{"num_hidden_layers": 13, "hidden_size": 64, "num_attention_heads": 2, "num_key_value_heads": 1, "head_dim": 32, "intermediate_size": 256, "vocab_size": 2048, "hidden_act": "squared_relu", "norm": "layernorm", "norm_place": "pre", "norm_eps": 1e-05, "positions": "rope", "rope_theta": 73800.0, "rope_fraction": 0.5, "qk_norm": false, "attn_scale": 0.177, "bias": "none", "tie_word_embeddings": false, "parallel_block": false, "init": "uniform", "init_std_qkv": 0.0687, "init_std_o": 0.0, "init_std_up": 0.0687, "init_std_down": 0.0, "optimizer": "adamw", "learning_rate": 0.00484, "beta1": 0.95, "beta2": 0.95, "weight_decay": 0.049, "lr_head": 0.0086, "max_grad_norm": 0.5, "warmup_steps": 220, "schedule": "wsd", "decay_fraction": 1.0, "decay_shape": "pow", "final_lr_fraction": 0.1, "batch_tokens": [16384, 32768, 49152], "max_seq_len": 128, "doc_mask": true, "train_tokens": 116900000, "max_steps": 3839, "dataset": "wikipedia_en"}
Each number is 128 + 32 x the weight over its row's rms, rounded and kept within 0 to 255. Layers, rows and columns count from 0. Numbers have three digits each. The size before them is the row's rms in percent of the matrix's.

# layer 8 attention key, 32x64, rms 0.16, rows 0-31, columns 32-63
090:170142141133154117070108112134142150091132043097144174117081139090072137141176098184104156149107
072:101098111119138202140158090111133123137112182168101079095164193132092109152141108094190121132133
068:102062145130147132136146057113155155153101140143107048139192180097098080132147092092139106151142
061:124142098124135099136139115139090108124119115089161124102094109152178181140134165180091134090146
087:113116130139096136144102169169130124138103149071091089192144108152126156079120103125160163081075
105:115126144120090104140139159133106181156115145147120095110117142128132015121142105097134152084097
091:166172177102163082176146142205169146128085103132097136115096185095114145064120146129103099092102
116:051144089081120169165146120155069183097166100107149185085145098120172170132125156104120175131112
108:139168099106123160194185069155110133101131140099149104130156134130127137117137124072127116111091
093:166137121151140079095089197159098125127141101094152140140071061113152137132113123173101175121193
114:115182160147154100117138169126131142130152094099189155145055094109082158139120149173104188109131
201:147115110091122114137152082109157147115099195162124086139172154150087067113127111075177103140117
087:096137083138110145099182076108202126132134145133126055138144107101121182125125174128129095068177
103:084158125078166080114161128194155140064183117159156143125072142117111145103106141116069133172147
095:207146113147151108119134116125082154088121122115123121105092103101142146129110118131083078110049
103:075082041128158159127154099092118139168122130206155134137100141112136166111111114103158135119161
093:111100130106137062172140125103164124086136068137103081115111127106137158124191140120090168174140
099:091124104131134157176130124151110114111160100159128155099201097155115179112101169152121174155159
094:078182113116131126158152084129119095134122155121142106191155155129157147093153107110129109175077
101:176148107126119138123196157107141126125114168128126103151108129091135082124134096070085133163180
095:112076119137130170152159102075143118157085086104088116162140130091105121132145109142151121107151
091:064171068141166119181117085134081077137111108157098158106167136177168182130168123154096161065099
097:076102176177134183113114164085144133164127103144149151103183157109125167103162149056120136093107
098:105090158135153071121124114146107161162058116150103140122141121161094151179182148144129168121151
092:155089123161152062118147116160122197104157081122087115107105100107122088114116143163134096145132
106:101136115087124128115130151119180170169114102139095145186129159126079038140102105148141118164173
087:145173166103104121120096118109167139119114119134094140101087146159103077143141132137091130100129
099:183127137158103112102138173068133054087115178167111071163129127136092188184156136157072098108099
093:174112094070143157092081189128139189093111144124090090082139116115171184111124148094164087146123
093:136154148083116137114131062129111105171093131102190112182062099158101087152153087082161135133135
107:119088151113120181123152098164162100122170150118137121129097116107169144118080106154125094099128
085:150047102148115067085155127097117137138172101114132118128087132112111108100091122146137078211146